config.yaml
n_layer: 19
d_model: 128
n_head: 4
n_kv_head: 2
head_dim: 32
d_mlp: 512
vocab_size: 3454
activation: "gelu"
norm: "layernorm"
norm_place: "pre"
norm_eps: 1e-05
positions: "alibi"
qk_norm: false
attn_scale: 0.177
bias: "all"
tie_embeddings: true
parallel_block: false
init: "orth"
init_std_qkv: 0.0332
init_std_o: 0.00539
init_std_up: 0.0332
init_std_down: 0.0027
optimizer: "soap_variant"
lr: 0.00657
beta1: 0.95
beta2: 0.98
weight_decay: 0.024
lr_head: 0.0054
grad_clip: 1.0
warmup_steps: 200
schedule: "wsd"
decay_fraction: 0.385
decay_shape: "linear"
final_lr_fraction: 0.0
batch_tokens: 32768
seq_len: 512
doc_mask: false
train_tokens: 195200000
steps: 5958
dataset: "wikipedia_en"
Each number is 128 + 32 x the weight over its row's rms, rounded and kept within 0 to 255. Layers, rows and columns count from 0. Numbers have three digits each. The size before them is the row's rms in percent of the matrix's.

# up: layer 10 MLP up, 512x128, rms 0.342, rows 184-236, columns 0-127
# down: layer 10 MLP down (transposed), 512x128, rms 0.368, rows 184-235, columns 0-127
up184 099:169147172155134101091129133123124075170140101115164179122092133025172156131140206124115076136188100083144112093113080121072130138136118100142152129075106064088154165138104120164144134115089108156139159132120111158099087151146136109167140089076158125175175128146104118073102212123115151097141154084114117128120153121133147155124145132139141122093084148068128104094135063144099059174165
down184 105:151117112140094094188170107107143073150146197121192170101164175084168125141120077162133088151106097167116128165167127138084105151116137173117171044093142058144178118162153168158158099087081065111154091138147134091129131072150135131126096107076128153123131159114057107205139135150122189136108097141159142129143134100131158121134133117132137086144168102089151105127111108159146200115149
up185 101:142154088126121173136135166110135085173098075138097074166136110121136153117188140090087077116102138130087220183161080202088109161108094150150125081105121119196082120136142123116105139164164155110155060091143186089116144133112113139121144111104130101171159087113098169117108112168117125171123134118142187100141130109122186149101085130113112145093155126168093090168147197157094109185146
down185 117:155169099097163109158108107135180139113116147135131044154119169161139044163167128108137138134092130169098190192191105146129149105094116151124156111090083054162095194147130109115100108123112160083172088112141135131184152113106122145135135102165128084091093154129102109141109081149150174125161139082177134123112156109097139138106147134040156143157109106131107110125140193141152095163207
up186 106:084148124137123117108122138148117122113165030136160113160160144111116111081194109084114124154153119129144122142128161135113118123120180045187148127177103193138153156138125130109159109105118100139154108146107135126158150158191148077157135137108077157092120123138080123170104107114148134143105111120120157051179127191120171060121120155088115129217129118097066107122181106223135112093127
down186 103:139085187097063158128139097125136142142105119164168111132160145102099138141106064122094141146116174105132087065176169171089157159135142100100080109134155189126143061147142115129159192104130115119133139133156125151133122095048139157116134082126111162228122117088100107077131119137126107129119087196151106149173185110167130104126114157067100130177109163088107198107136081151154113155140
up187 092:143186158129113132120109132144118098106121126100130132075157135158105077133119094083159126112094076115128132182114174097202088158100176102117122156057134072131222122175144149149157152083093202143126114086122171137121134116108167125156130098107176212138178091111119159121148130120128119140115133188123137160067080156144145171088107165123122076178124145100100174109130149070125149173123
down187 098:091159095117158151150119131047149150120140132143016127090089133146142178116103169080085127093120154172125136153086107166124060126097141078127145112146091129134136109166061090073159088083104141116173104106159134124092097131156158157132108134083178146122128163085114123111192136127092150148159125177167091116157103168157169102140131203128144118127110100068162138088148118132099196137153
up188 105:160143164102101073146146199161090127124207087088137157107132142140126119155142127112101166145107153119207149154132135189108097161095081094143135077146071184151102137206166098063131138094109119166122151148182136132123103113076137097137162152091118118126124125132157062134178153134162215162094073130129147126126112149157101152128095081101089138119100197111117147117177103088131125115151
down188 115:121168170140113100123090073088157083115132119102105124127199099142147094089071130110122150141127163067116177186173106125169129126083081131168125127150121203054064095163142106099126134079137109164124114178161138124120169141111101037180089088097186165149144144145149101078115170131121154125128115133112124144121105141133101163101118123133069140146088155151118142099098109034094118138145
up189 100:194136182156087128116151096125146128127153119143107134099148095140083104131125123127129150079067136123119101185187096121153131117143164122139200197135116174126088114086137122135155107076136115108103117180076145171104155153148101124167146161142192169129133125067100188115150112156133118089084168163135115096052115188098106151137182073113112155121084127128127108102039093123192134143161
down189 116:113120096118126133195131114149083138154087121122151102161167119135144116121145133121156141132152139136174092129167153147130144106125149133186176172146104105136126159134098155118076108088068108107117112179179115078134156214092169174234049134151118113160088074080113079114061120113126119109121124104109157129110123116093131180141174115092137095194143195100177111131175163094100108133135
up190 096:095120195156056166053134133156096116168133165093125070151124131154132131080131110148106146104114154137113091122156081176150114160133104163133080106145092147136138122075130130156180139093122120110086124149145113085145146114113110174153063077105154104139083113182139123156067160151135159140104150139135136065165148139174086152158079041123169185112099168093124196178134086142162123130099
down190 094:191086138133137112137089152097122096152093092154143128166093117109094111157108139120166165111139087106178142126151121089064201096117159101173101150146146133093143118208145094116145152147116118129109112143134138150133108118099146093105189226120115172116154169063080203127162165090131174114099170136118109121087179157123163082145196121092163088188160125101151113118063136115134150123143
up191 099:142103166061095118117192161168153098147145130112125143153162143117107196156054137177135153124136150175157177126175102140149202148156168189163101098173120138076099124112141119089120117098129186112123149124088131114162134144147110067097140061100173198138171152098193071117136159108141095104137114100103141106151108147098108115106148117152155146086086089061099123141145086136173135132083
down191 101:132166141119106088145128083148161091149157086170101182152150102086136148175133150145163126130135145141184110073177098136110125153104098155089083154170083161126138163123123141114151183134120166080120124158124155128067131132145034142184154094088083103153129142066166066157167118171198146094104064138149086124145145116136093164140129133162104142098180130117094115196153081180101138148114
up192 104:171163148137113137096151130141114092132198154140141160101107137108112166127194147088151123073179145117160112198143088076119097100100117144154097151188173142132173137137077143150116112090068096133107113150139097122124106226115040191174068146160135095085111080132064102109128141135111145087122132073104169108146165179109149136089122110131162162137113104103158095080116146118114142131101
down192 090:192149119099102101138124109106149105164041107091121097077173132142132056144093121128071128170049186133123136129165118138132114128128128145156140171150112088118125130109064087078161158120169167177078093094158184127086110108172103134082125095139153098153064104168119106110118116123134120151118173108104122065139169117119141148148141182069159208149182144119099145162119127151116135102089
up193 093:094135189106151130084113129183073104089104205122192107112177171042117169094166086090175107117154161112173124134081138152119123155175104174125115166156163118073159098174139118124208129153122118138118157136145124134111128175107065147145122159099120096087188115133128104097150157113125155104153091075095132134110126119111111150172142129070150131064143152092125124099147126072085170150097
down193 099:165162139112075136157075147128167150150164148083148120079129173087146092114107110078112085100090136138174141141149124137169083162183168118111058135093179121101103118151117060140106104118069069163099122132148091131157091169112119055151126102125154109126180090126142115173135121110116130098117137150184056122146133143093158127125129126137239167129123200104104135157154124147106154078165
up194 100:077124138171151162192120172108135135222130131062133118137122168085151152137152126108159181043199095186126081138132089159161184142182163165148127149136108106092123063133102152112145108098102132097114124129104099154179119104151175103146117076121112094145068117120109097127148149123114146202116195133103063144120147121136144113155077115071121110094129110153118148106119157181161108123138
down194 094:106115120136103124133137096081151088080153128179172111141138138159121130098137189147130113128145108197070159136093165149117105102173142070170139164134115111098121173122107145105084181114105121145080122055128109132160151147146148046105171128122133111081103091158154133096147127136106062097078171132172169145121119107118115152180130128158132113158202177075121091076061121074195108156153
up195 102:125182147151165119097097139119122155107109097086126121077138069174082138170150106188129129106198121093134170135157167091105165122137105133097168146079148130156141112125185117202080093100115120073164105128152196095106150130134150126108120146112134161095135125141163105060111163119169067089104108164138074119101123186117147153120141155122147130109071154061158102139165202125176158133067
down195 109:124124132104165104153090143070103112149118133154124088103090147086130102086103133114102057109175106139109078123105138155099148139108098077131157142113152074146114133110135128191121116135096212096146136103157158134168089082141199120092127102155158202133077154184170110084131146108135174132096162130148152116067096171088097051120140204117111147143088097132157093088145139074140075116103
up196 077:127165152138103093158100146149111167060172152101168127143150128146159114125102151111085174123108116128126176099190120150172120128164133163148144088155125096119094077150070033101157068115165171104198138183121116170143133176150127080185146154134122110141055070124098158124131089157145121093179123123114104135128180120133095066151140086139134101158171115129112209130103160111167147117107
down196 090:072112144125097169167076080093141148158129113163177146159156127150122081117154156119061164142103124104117188128154112116066081112173125148121193159158121120096123101124118099138064097117125136156112154116115137132128186185139127130089116116110118118133189063182164114097090125153112123141147091133205108136126121128095132120147154124134136038168105092161151113151146142141151248112182
up197 086:037124132182121110129126146128159152146132126178167150125094120149093158132102131097127101109134130118120186135136057139179179114127152099144104142149065117201174090134120092081143103102169149100096123133159141108123165179130196145137129173169127126158134094198171066130121087100076175150131153143121157108132123098190138086116093086089083126111134148167131060128158152195091083117153
down197 086:139120155123146130168168141119103097141141052150118167152123128096106127192071136132132184165035119152097101155157193085113180072177106146142082118140141145119122112212204121172144145188107098108158173169134163108115108128147142144159156088093176174149123084126079182142070152184120173149117174086113120151124085110131128130092163118139115100099122135107118146133140125145148175151122
up198 098:118106143154150142142178131133114120121147137110091102126145139154132198126122065139193149162065069170127157191119111150131137141125139158125132108077138147173062162177093176104088115161157089085162155114122108068113147085167151120153094128174136114102115106142124096125109131118178086181136206159100103150117170040128188086114095158127084132152181127154136135127123083140191161127085
down198 103:158166127107091164131101156159185075087183133152154108151119175098113108149067152157103103120180093172136167143105100154142088121121150127087146148149102156165113132093157115163180100074124106104112165141138073119087138104105154158128172178149144144081105121197133218183025143086144116105205117130111146122122148133127139102089114123137124174125166142171114159125082121128179126089115
up199 098:160153159202192127122079118117124112137136107075125110136158117162147186160124114134154130088149140125172199135102154101155107088132136089229098142098182160195155108145096120197158093115147092139140155141133134152124157182132071156085106117098101093189145073107151120146108159115135092151128050098080133127118082141106144084169155135145099123126099140104153150111084134156101056144130
down199 106:144121138139078094147139084155144064109119115182077075162108167140121108144154137111110080132090159149154045151095168126076093175169182139186170151098148136159078169160078108101191147115077131139140105139172128132136142142148085133128155153150124067146165133118184113181161132100123120160151077128097112129179174139100140090151082109142155187090104130144125113110118093095115116202174
up200 095:158100146131128199152199180088117132175099103143080137145100093122098142150173110141168146186131117129102114084144180146138163105092182085077113137149137169147085162093197131155155140132120146125188153189049146125084105105142114121151096114152093139159093134083124138113118057072093132091081158152087185084130137156146088069111094177137118111110090153123137133178113117139129123087143
down200 096:089130127134099144089156094085132148085105175074104115123147081116091162070161099102148154076090191181151099145118126110147125202191193146097133159136071196126143124087103154116129093140152132126095094094111073137152098119134139142124148120150119141095175155079160082162116161092124057133114163132140083119111127138136138081115139148156100093199108136080084130104177192130107151068134
up201 108:142134135155106108138186094141111139086141095160088163167163123156109118028122149168149117178121114140055116106085107154124099103206110160200130105172123107107133135135169102123094109110087142154096113123168105137154107212156163122063190111151106068117124083141112152119097135130082128140115144218156149141137167090138152172137126095174151111142091071130118074106173149132142132140132
down201 106:134134201096133088177089116072062125101098192062120102136102121115123122155124131117174112135139155137174149125058083149069162135093039143127070101152178217131128104160131094107115157109147150117114144154140084087130161133120147112112157097121109143078150125193135139166124116097109131150142132100127099078139099055108129187144118128142124117086092147100170088125112161108153148096193
up202 100:088100121147113170113127170148090149131130169064152134097096095061138120099136100116137107189138134126147077169187130134136094071166126119129109147093148134094128123081175143117189088109115125083123132120156144122129162099192135123151033151191104151179127094109126127104166122120072141097131193134103096138204124167175112112123150102189183214113109158130091145137158129117121136081142
down202 084:160109134133153141077138107113129140127103084222119127152105082155141074114153156108165141097076148137111095099157123126177150155141145135094154136190114124146149145117061107122117178108139149206097095054128145134125087126130150120099195165121123129149127114124133104151136107169127113131088077082111123136062123164153136088132064093076097169162145085138074138123064053097102157059108
up203 106:124120130156084140101116122160140104150076097140052139118092145141135098150099169137113093128115167107162206114111113135108144113167086207141136106105099136082095181154197160121183105092154148123085057122166144085101126145114122165106111127147149142144096141095144128153131123083189105150093116126190079148169214104153171155093118112133087143107063173131143078143085091129116068136149
down203 115:126157130109146107116109089136112111153107153121086049145137127143159099113093144178113116111196083136102118133168141156111189096098135151116092121175094152119129122121077153165152041127174119105127154136099144167093145105148142170151107148129138132106150096070097152128125110128087088112235084146133127191157130111195178100133179146177137148172130120054090081129182136129160135105187
up204 098:161078107128117082143138115166123147123169129171093146132136103134164142090135218140142106057126195116130152112169104147184114167123151071077137144171109121160181113148122111160134175125151127075106097071066148134140138078151164109148103112206145101121079158141135115092127146053143126161121144109113163150178122113157100134149154090117090106114113116152099211112060090187124134165139
down204 097:101158138152107144108122186091119162161111090091150104161135142122136107127137090112159192186159136189170124122097168137088161108122133208176096127090059155124087154118114099166151117116121162147129140185221110116138122132113103156110160091063136140128164147064142137182152161197113142104147136169104095063099152131098133107111082163106186138123120115151153077146187120125151109076113
up205 094:114144165156101134139088184119094167129086093085102146083097141109098105162123141158147166086094104119110119139132178087154119118142151099141057120057059147156124134130109121095133156182142119154110181132113131108175095114185155180136072134154122166151083111150139148161163114118144182137157173161111164122090204194151052134082118174149086176127145092177100150146092159175148125119142
down205 104:096178117110137104154147054146093154148135215147137155113091121157199186112078085133162120134142177172128176129118138124127109142144096131232125099134148101149175141089133138141183129100124087093129129111157080138118074131085165151137138113085172123150115094087138127156190089103089144121095105160143088057089092138122161107136139134056099127099101177161138137158067089114144127116130
up206 101:170136095109116130133165098092129054104126186139130144156110160131156138128173117156157182123103067046112145184175110113158122104091122173075151148105194147112123181167150106175123128052104164146130109178041115134151103132077143143132077129116161160120092076125117129106187140127133121126119144161123162105127116169113171153209124084087110141092091130076149106126081130151120092128108
down206 117:124197097151096096125119114163109106124127135099121094143151079165193126158099158124075168056127173128154149194174132099097097050165071184085147139138128158101101121128101092126124162140110116153180195234094124165138111145152095088133148101094141095114113124168135123170135143146141134152098135124146122157143138146142179109111099083126089071131160152096188147153142184177128128092117
up207 108:117122151158153106125070173132134104125183117128124114044148144156196129113172110095170103169128122126146171135175097112149131096094065139136087104141100122092072168102145127074127116075135126175092137118164159174160139099139104101129167112198138064083087126091126114113140149114119150143190097089112114041135163122151133162126141117167066145165198086138121158108070147110097143170108
down207 105:090141093138147100092064105062139144147157123172103114132166142086169133119125136129123045106113114088137123147148129109145101127153124111099143157160145158154184059092167108112126140120070061122115139150090166182133204077123147141111157055113106133143126042064125112145110134127115218144155117171126124120072140124135090126114074088165180121153133087138151095086146076111134153128139
up208 093:122117120186171115097096147158107141129130154148131098184132133146117128067119060180184141086144132159125122166119141102161178162130113187149127086081093156188094095078121195091144059122128118130172114102124108108151120151146154082125094048149130095118102046092120123152193069136145140083102115144144149125123166178096108152161109159137138161090110116122105093160174089099174119085116
down208 084:120049176072171140155095178149139094138172135092086081126163121113103116108176153136148127149099145099082064129096116115094156120095150078094122136134168073159122125171103132147096116190118123178132098101146131079079065074134124102095180160062104116165141107144176159119082139107116097145046185108155126155102140110147094137100117156175137146138116133155153084112162149134095177150083
up209 096:094110169104098149115116157136108164120135126062099112138132143085135086138226149128122115073040129087140194100182149116133127159127106175142081133145095118065134127060097140141136054095117179104151096129190113111128115140140112143167132116163120169095087105113128147130139120105116129132209119156137104123141154111170144111115101146126187189162116128063151139111064162081172095161149
down209 106:141153086125146122131129127100114078148086135143094140137102146124114147102027108136114173132198136062073076128121090164120122121121108128171194139164187133176111104101126069180121127143088119119187151159132124110073133110150099064114128095118117086125177128081160099158132119080141070163138106146131137161119106101096138121108090103175160108128106129073115090158168182201084103160083
up210 105:140186165139116071140102144116104102137168164099135143163135178135126144111138100158158100123076138119093092172171086148116134112102118145202124092078139176054197119151162171145135100164120137088129142180108121163128132129117122125146132158110034146116140043170069164132114157138179119156123106125211140084096117094166095121116140124127140155174045163138153153092145140114125103084141
down210 108:163099144130122098134151176144087180166115127114149209108168070120135125104148094166179131140178116060164119090099140138071147145150089121118117132138146134130070088185073141153115096082170151123132096168121123182114122134151123125109088113104096133088121125063096130169066153141142130132102169124192112154162142119183053136073073132151164170147159134108140122170154120169095154186079
up211 111:112132130126113162185143132148161136082179137187157103161168094135086132047174121142127145143156044137099112165114101199130128115133135165109122151153071124154155134113136077106196140140165115189207112119100138090136169115178121097139103136048142183103082156091148102151065179159123195157123095109129110106061141139133152124161125122093127155093109109093120119108121138125130092140089
down211 123:166121151122145053062101120125073092131075122037059140098081162133155143167099104103151098094100179136128180121168158093133119153101106107148157128113172140114066083121104174143089079124088121127076150144138135153137080151107100109091111103169137085101155080160100139144204065096168081108088170132134134130175124118107123146100094141143117120128104155181157130130131123147139171129190
up212 095:163138082179139121144135173118121124096088162102141138189176093173156088166112108131171100119092138161077149168143136123179093150158200119117128140131108133176103134112075092150118096076153125109097152156168088150060163143148132161111117089173152127091104097167126121100142120092051159088133152085150143148108145143135138159102135197197140149164116163082164040117120120132088109149068
down212 104:178036142164124134141117112115087110177117086102114100096121155102101098135163107153182103171099099120126188149140210138100123096193148143149114118171156077154098100128123149086143134145128143152088103157147192146118118074165177116131137109105135102144123098128144158219104153100198153156104179097129196162105077116138074117179132143160067151100120152149121124120070137132149110135111
up213 102:144064099151157093146172152127153136161125144119152119124183166142120148141117107168121124167060131117113220161104130164099104109149201138134094165180136134135113161139152145046070164106143124135158130127086135134113129091115041119094139158081134092155116061161154159109111176160120131090140134168104099061181074180152136083160150084120113098076123168164115112162129151139118092149137
down213 115:147131099121133112117151113175082091149130114135123122124159105116118144106124175131143165146121148142143105163157132126130105166103240130133098148153131096115169126153114207074134116133109082038158138117094084149132129063089081081140115200188103133144109131086124111127174178124133081115134071132140144162065135096174108095123098130191167070100135123123122124136110129164140065068184
up214 101:203119123161138139143107159088165110081185113118084020142125145167142221153139152092165103126165149191144133154136149143105123107124116117150141159155117123158156208155125166190133180112110132171079198126097124122108129155178090143143114111131135126127160108146159118175113123092152165085139103126120110100203158143136113134145105154077057162138091158101108119142137117125110197145143
down214 110:187140199127149115104128128147120137061146088142117121135115114133084195158139163156102161109141135185131119153169125087081111091119122061156079117163089162105122114182168166151092181123146168158144174119100068121157162101147089135103184145184070124169084139161084141131080113145144102096137128158146074135114149126084135117144084143111109067146134084110087104102169078115082102170179
up215 097:145153101188155157092144161150123119037166181127148128138100119152141092104113170092154091102065152105114087085106079163134162110092154118125100127177075108131153139086114195136075141084159096106126122121145170127146096135155130132152112126179066102113160103152109122135134086115117065133176075107141099074128195162113089206125135148090138138149140071147073181108093105083131138129152
down215 091:149119197121142126130132140140106125094180125121144172141104080130129108125086099127116169110127143134140108195095159056064199121159146060135090107131184123079134168161172139149165131152116195148114131143136108174110077138136133144035108116164104165098124171133126189096167122150139080159061137112164132103156086130069135148098161120142132108134137130077148138168112137148129178185193
up216 104:123167083098167151088141133139119095136113116064115171123190194136193117138131083125129155149159067135183203058123153158073157157151172161150117166119134147159144083107147127159178133132101131160139123197067119128174102159157109082113112141154125077146150145081095121145086159119119183081117126114130136111109101094171129148121084123115155160094117087179123129137120067111108113180194
down216 113:049147100107169112112141168091148112160084118160125144142164167093122134153107111143114128131156102171130056150090119154158123147187179080126126073117151114103150158115134111176121103119135151175125105079111080119093104134155075104117167165103185154078093161105115136122129104125050143120118184114106166142202156217163113129185111154149109142119117077065082146122137107121094146088181
up217 093:132096205170172068147116086119093078099071109113071119150136144143167149134127135133130158152136108145100072095093095116124116131118180085182119190119152107084163166162142079108144128147133128076153171103118081134156080105081144081145087153140066182160042105143141107144124139110158146084088104121116141099093152121149139165163113139124146141117158137155114168059071112076117106071148
down217 091:196128149165104187086157118132154147078152161129179119157112138088120128088146185136145072093096087125120126096155157157128089125123110165094136132133067174102161118101144166121113109107102149132087149124173158166147148089133147102162127070105168046131162185114116141121116085077128163191136131086156150173110162141132089169097197115116136180152052109103120116211121132139123092116164
up218 098:106104145088061112104103142109096144121121148105145162198132128091132131160121162146154147132163173143180073144137117097135166164085127136122062137137156125124143161063158091144106161195104098157114123086122112135113077183212129125074110143101175112120143152160124122111127137146110081087159100089073127084112174130157098125153131191075108144064104102189089158145107184107157083177148
down218 091:200121116145148168123179123118129115138117049166113149123139138182106123140107103152125142113106157148113150098097134092146051072122115130123232135151115089136103115131106208058163173107122126143079131169162162158177166092120160173155158151148130152099139155114094127146143146122166104151084165174204115101149093144086077151106115074166120118181153114099147082120154131172119165101123
up219 098:176125136169127118199122132181108115129151172091136075082092094115161094137133138203115125142142119135109148118127168148155144123162153112179121128125090161136088083115087119132143179189093100140153189105128124093161184207179046115130169078122136143131132090117174073116151158173129154108134053110129167133158140125110107171118188137109086079131128121066173131083136153111112134112168
down219 114:171082069111126150168120173144139175084099139115142025126166144145147082128071104163115140073169130126142133112112125110176077143142104086175146147205115122052103129109128158187112150170167173091148151144101173188147174117111131137176126144125171102118148113156104182105090118119138169126140169164106102099162141135087137132096111081137130099109117188168126181120145127098086109180142
up220 090:187113107119056127123101117138180122159175109119067136127135100089115156050148137106111124153149120126176137095098100100122084148110119102143179116133124132192148136082096133147131156152156147115156165157073102118162083136095151094131118205156141156106102073131159116155133091122173121157094126148157135197117174134163175146147177165146127216063093150064100098108083176114113124156169
down220 103:150103145115192146107121110138113154122141108198137086161086102094107128127115072126079140156113124130082103145133139134129148134091081110158165049127153127148127129136197186131132088088156165138185160081078147092182100121133171138154154156104148151073191132085092184153100094075118149110105094089119137151112097118142111154123138157135122050208088137100150091168145102124202098113116
up221 094:136185132116093096083163165108084129128147146133114203081144106132133140107130103134058078170114121098186154150094173136176125182145190115147171120135165170132087074108147156109163100150125097129163152117152137147136094178088130109156163045158140112134151109184113114122154111136113132107128064172120101121166151149119170112158086107102109086087156125155118063109139178122052055149139
down221 091:149115175101164070145104106084121133134126137098126118125087117124141119206147175188115167113121071189070099108181118120178144154155147175113042142064093093092175116160166071166115160155114156141153119152078129100098107091195092062095211139152140120139135158109144122063139099141140130164151115125127130163104112169125095129080099101148127176118138150113113115136118121120177121145098
up222 101:082153139092118148099111129144127130089186140078113105171132155162146106131111145093093107141108145177083095115118113128180131154129142100210158181144141109178124126174132125132139117107178078086115187150133178141187140146044046158142091136139135131118149114090090051153164149133130103080161135188108119170098141094151112099149063152124092136118162137126091172105155091189136073109119
down222 097:120100124139040121154151075083204163186117136090122100027146153100138102089125159140153086143043125120148137134168165104098141146098116098094137131148161202089131139120125092127105156195100113110150110129108108117175166140138133121093177160098127141116093102120159218136102095120105123167087128080138160127124116114134086157102069124120153155126106066063150100138129106122151150128101
up223 105:127121104098151098062143144136107136157158091147159117148198151133174136145164117054144067120160205170141136102107116145148137173127166109094119138199076176118097153172114099177164141163100120158077120105084155149135117096140131110084124073134120110135103134144076104187099148115089153160120161117150138066112190132139119158078162124087184138063150152154072153127141096187127139092115
down223 116:123098132126091107075085143095119157094111106140109101179116100152141200143189079101181142115129142171101104128147104131140136128148164114130126083137125126110174081149127185099153137141118068104064131185124076150143143123154084162148188077097139091095088118160181097138136126165108152158147083103150146126082218112051125120120166129194088122099141150073117088092098117153177103108144
up224 101:115181138096136101089138143136156112151129196222113118117131140153132120094132109146131081145131185094106119122096144113071192138106066154146112051169134142151082127179142156154074118126110091148165148081190143106195160155105148077178117117127106106127109097076129101087107087163165127140106123118126170075121157150101167076148130095125106177083152152198150164112101099137116112123183
down224 093:092106110178154166137115127123163141139141105039159104165109062135148115091086181101178147180102096173122163135112160106117083141083073144106123128114140091115117158068103135126189159163110079120075149177110107131083146085141192131114126105129118165180105140124131142168136174098084062172132143132146105199112147071100146108101104122113147065103118108117108070080169140137173145142131
up225 095:142129153079123199142178167151168085082149158150127081140091118150183153114099133182173120148066097083066105142122133111106158131121152110132131155126141071101141119143117079229138139116120112099080148141115106161101134101063152078164117130171136148076126141139111161120103146104159122139094134153098147179114158173166154136177115195145112162167134111120059152109072120207155117104142
down225 092:099147119121110140129067117105150122158146173091106150086123151153115117128162149047129111119140158142164110139148153152174163104164157151104121125167073181123087038132183151047086147107117168164218127107127160096105080124163104122115121106106091116136088055155144081192162158114104135150208144143159090080129110102145118118134113112175146160116143148148171146129162153130138163099177
up226 090:081138091085151135138124124117181103143094144117123156177047096128155118049154108113117148151126165121190112168108172140141129129160126158070075101115155167133102158103132155121144157079123173105143114141168087150221147176082134163090105129146140132086209170170114069114144148143096118158158157102184106176075101158113086124148134116148131154146097143134118112105147083124186070096131
down226 091:123084159101084163152118142064115130140163121141129066162056178103131148132083090079096139154117082098072065115117123145119131092187130184077090145124156122127128126140147114133178037122150165119126100115121193130153053084095130146118156148147158127114099170111176092088151081185148158146153125169088130145112132188152087108171156144135115089116081153096133085099102110123107120090144
up227 110:131080121195156159082119175106111119119103125101138151142162117156111123134131127128160154162136109210139148116150122144140188091147187092136161190070081088061143175177155135162142184101155100160124147126142140084099120141103075167152133136148111130049166137150103111114152132141139090147121104156171126062154171138181140170177070139136124076153072169117112134092139064099096099120158
down227 115:134093129069116121079108109140122186191150139172155078141139148090099034157123098140127143181165089106114171076134098119099169084095171163140108139136121173198146154104134148077143092173099088160135140167123159120105107151126095085134136186096125130116123098120144110066145119132148131160110134209110165110129134163151180105100171107105135152091115155150140124138140080129112026140178
up228 100:133084133126146071150154141134110106129101122139126139154110167123153114149114170062133091139150144127108159123164121096086169096116100126104158106180105145114144105160156155161111118095099087143124142139093130161189161147140103092121100117150134110149076116080120101133103104105070192204162090156065092129083071146108183249100108184056078108119135081119160142093122152128078134144142
down228 112:154121118132135118130070184102179073151131153159148122123121084140130089120118181142154106138115113102090137135132116137157174091074117176131068141131182132158119116190161147154101081161098061163017155113091140140170103122148141172105152181075122119145079159103140088163124120131142152137104137067128155182122139140145147183108134074131146093166131049150104090182121127173096139123087
up229 091:151157098120124102079142114107108090104101103093112115136176122145152124124111156109096145181186140158088182161163076122119178087149088117069125122127105139155100129100113120121129125214139109137095190108120134147091156124158080125141088113145070160114110115130137142133139173089075133167091131181119087090196114164147192102191098204075119180102154132140205084172130137093095146118125
down229 087:136116098133175157198106133135154151132140112153170187099119177209115194163123143170140153072099151122189167119093157059084119098113149070145154117134158132138138114082148065158093132106179136114129128133137092140141095097152171156112150152126155165134128101076115178124130140154073090083101129189130160170093109097101121113093162135185143075120118126085087168052114127109143107086131
up230 098:158187101127168123148124143144124216111126102126123090155155103139110119135140122126134133094126198106091112161137167155155130105108108107131061126151156181151088130072155183075172144106167111218117162166118115153192142125141119087156103102167129173161093031144106135176164093147117145124140124137152128129157144049093110181158116137098110121119077158106091134173150188128104114179120
down230 104:171123072118136102128143138169085190102078088122109158168163090110082191111122177152096164164148130099107094103133133120094128136141226151132153108132142122148158119150155163111127076048122137136155193082160151155138127136151130114102126064150095144140084119131166088080155119124140090099129119127124086126119119079148062145113114128133062182132145097118144111102056204118139187116081
up231 108:120170140135146134129147125170130118145170069079116112157151136163186161102153076131152116145137134130117104101147084106063092106144061085115143117128164147154165140106156106100092166168160173154170154223124080110153111069140180199151111173170122144178122134114140126134133098101070088109112091150044136118095123130178160136108157114101186082105154161095134174145164103096148115085140
down231 107:137111171134159113104149087124144106245114086129109132127138094106105096057133087139088175178136143104184152097145082105144043100175122070096112163122138114163166136138185150047096132137168112131134140146092135118122121111170159179173093148156158102145117080088125148150123116105092092142134105151155143141107090143107131121121157125080182117189182188152127122126135067110145163127110
up232 111:114181090088122136101111122127079143074074081144197170155146096144110168075193128141125128136097160119093093180185145119094105101147102136097167138138125181200107142113119116154170165135133187077092097121121144126098144156162180163089134155103138144156202120158070143175130135164130164127129115162102055115143121159153155111123104113119096127122126149132109139118164220158167071144093
down232 105:124079148223130095127122141126106146147043140099143135102089110126050108143106121103132121148156141166110188092173172132155100082116147166103118096137054153110106117116100121090111103102145107138164133089095107123107176112089114097152137145139174166088161111121158128166142084084139184099173142116116140097116183072079122122145164134145145146163115102091085144131070109031150074117100
up233 099:082132173154190105139179099146099110108163164095144148138130129148127108134082128147077132133093164148134136151157144084176125126090134193179141104092113103136134160142162116151113178100083159065133061076070099149125089090170194124161084149095101102115110142111111113101118111133125131174147133195056187147152124164155139184102086176109120060169106131101083176124103152108139089136137
down233 095:160131139139148188076094118173138172182090083150122137144111095119141169155092133125104073160078159160156159151151164128107102054187162114084110130142117113119107083096169138136097128188135130190152145090126142081107155177170100081060133071137156150131105123082160155162175111144149176127142113167114114172134098158104129134193056142141156193146127153120104155138130118194149095100128
up234 101:099189167209060156092149172163123076111117141128077094191111132099164147185120142111092098179088115093149084087115108114135170096155150158118096119154181129088128145165119106125139096140160123139129130168146153145136167115128105153151169113129138096123172110124118078105132139138153088158067130143137139033151138187090130103187101106107085111144169067194091139109131151078118083115126
down234 094:096118184163082143064090141105154187110076208116151105125119103057118129093191115122103153094187117128158099120158144076170119178147156109129147147083141153078133105093159136105077143139101088156183152180122149117074161136129154150164084115125160187108134169136127150074162099073125133146115161119131155094116092068117101181120157150108098177102135122115127125112104088087161150169173
up235 102:139116165167121139074072145089136158088171096151143090105068148163160099115182136154089096159162109086108174123134150184100107115137149080136102076160168100149110110170129155153084110105141103169147124116099126120068102074106161114085113149157070182111124143124071132137149154124126097094132152141158131093114144118199160111130157225125150113198081131149135141142049124152143092178122
down235 095:110135109118117118185146171166124119078166139140091064082140159165108092085083119159134091060123122116205081144101165104148180132100165106083136114125203160134141104134173120129139119165119104139100149045106121125114067156112196186090158154074102120135080138111160084120107153124127131105130154155118108161119106049142091126139107161083093109101139100103115136092176140150055112108137
up236 090:103169087146125103113062111226188101164155160076130108154132140127140134059090127124126103099105125088163138073136166096116165123194122116136092104158132110118119147165123137146101115129135142124088133149123131138109122106126114095091095148180084133066134117149089067101094143109166163127147178150140117080128154162116122164112174117148183174063184122109116148050110068107188067149128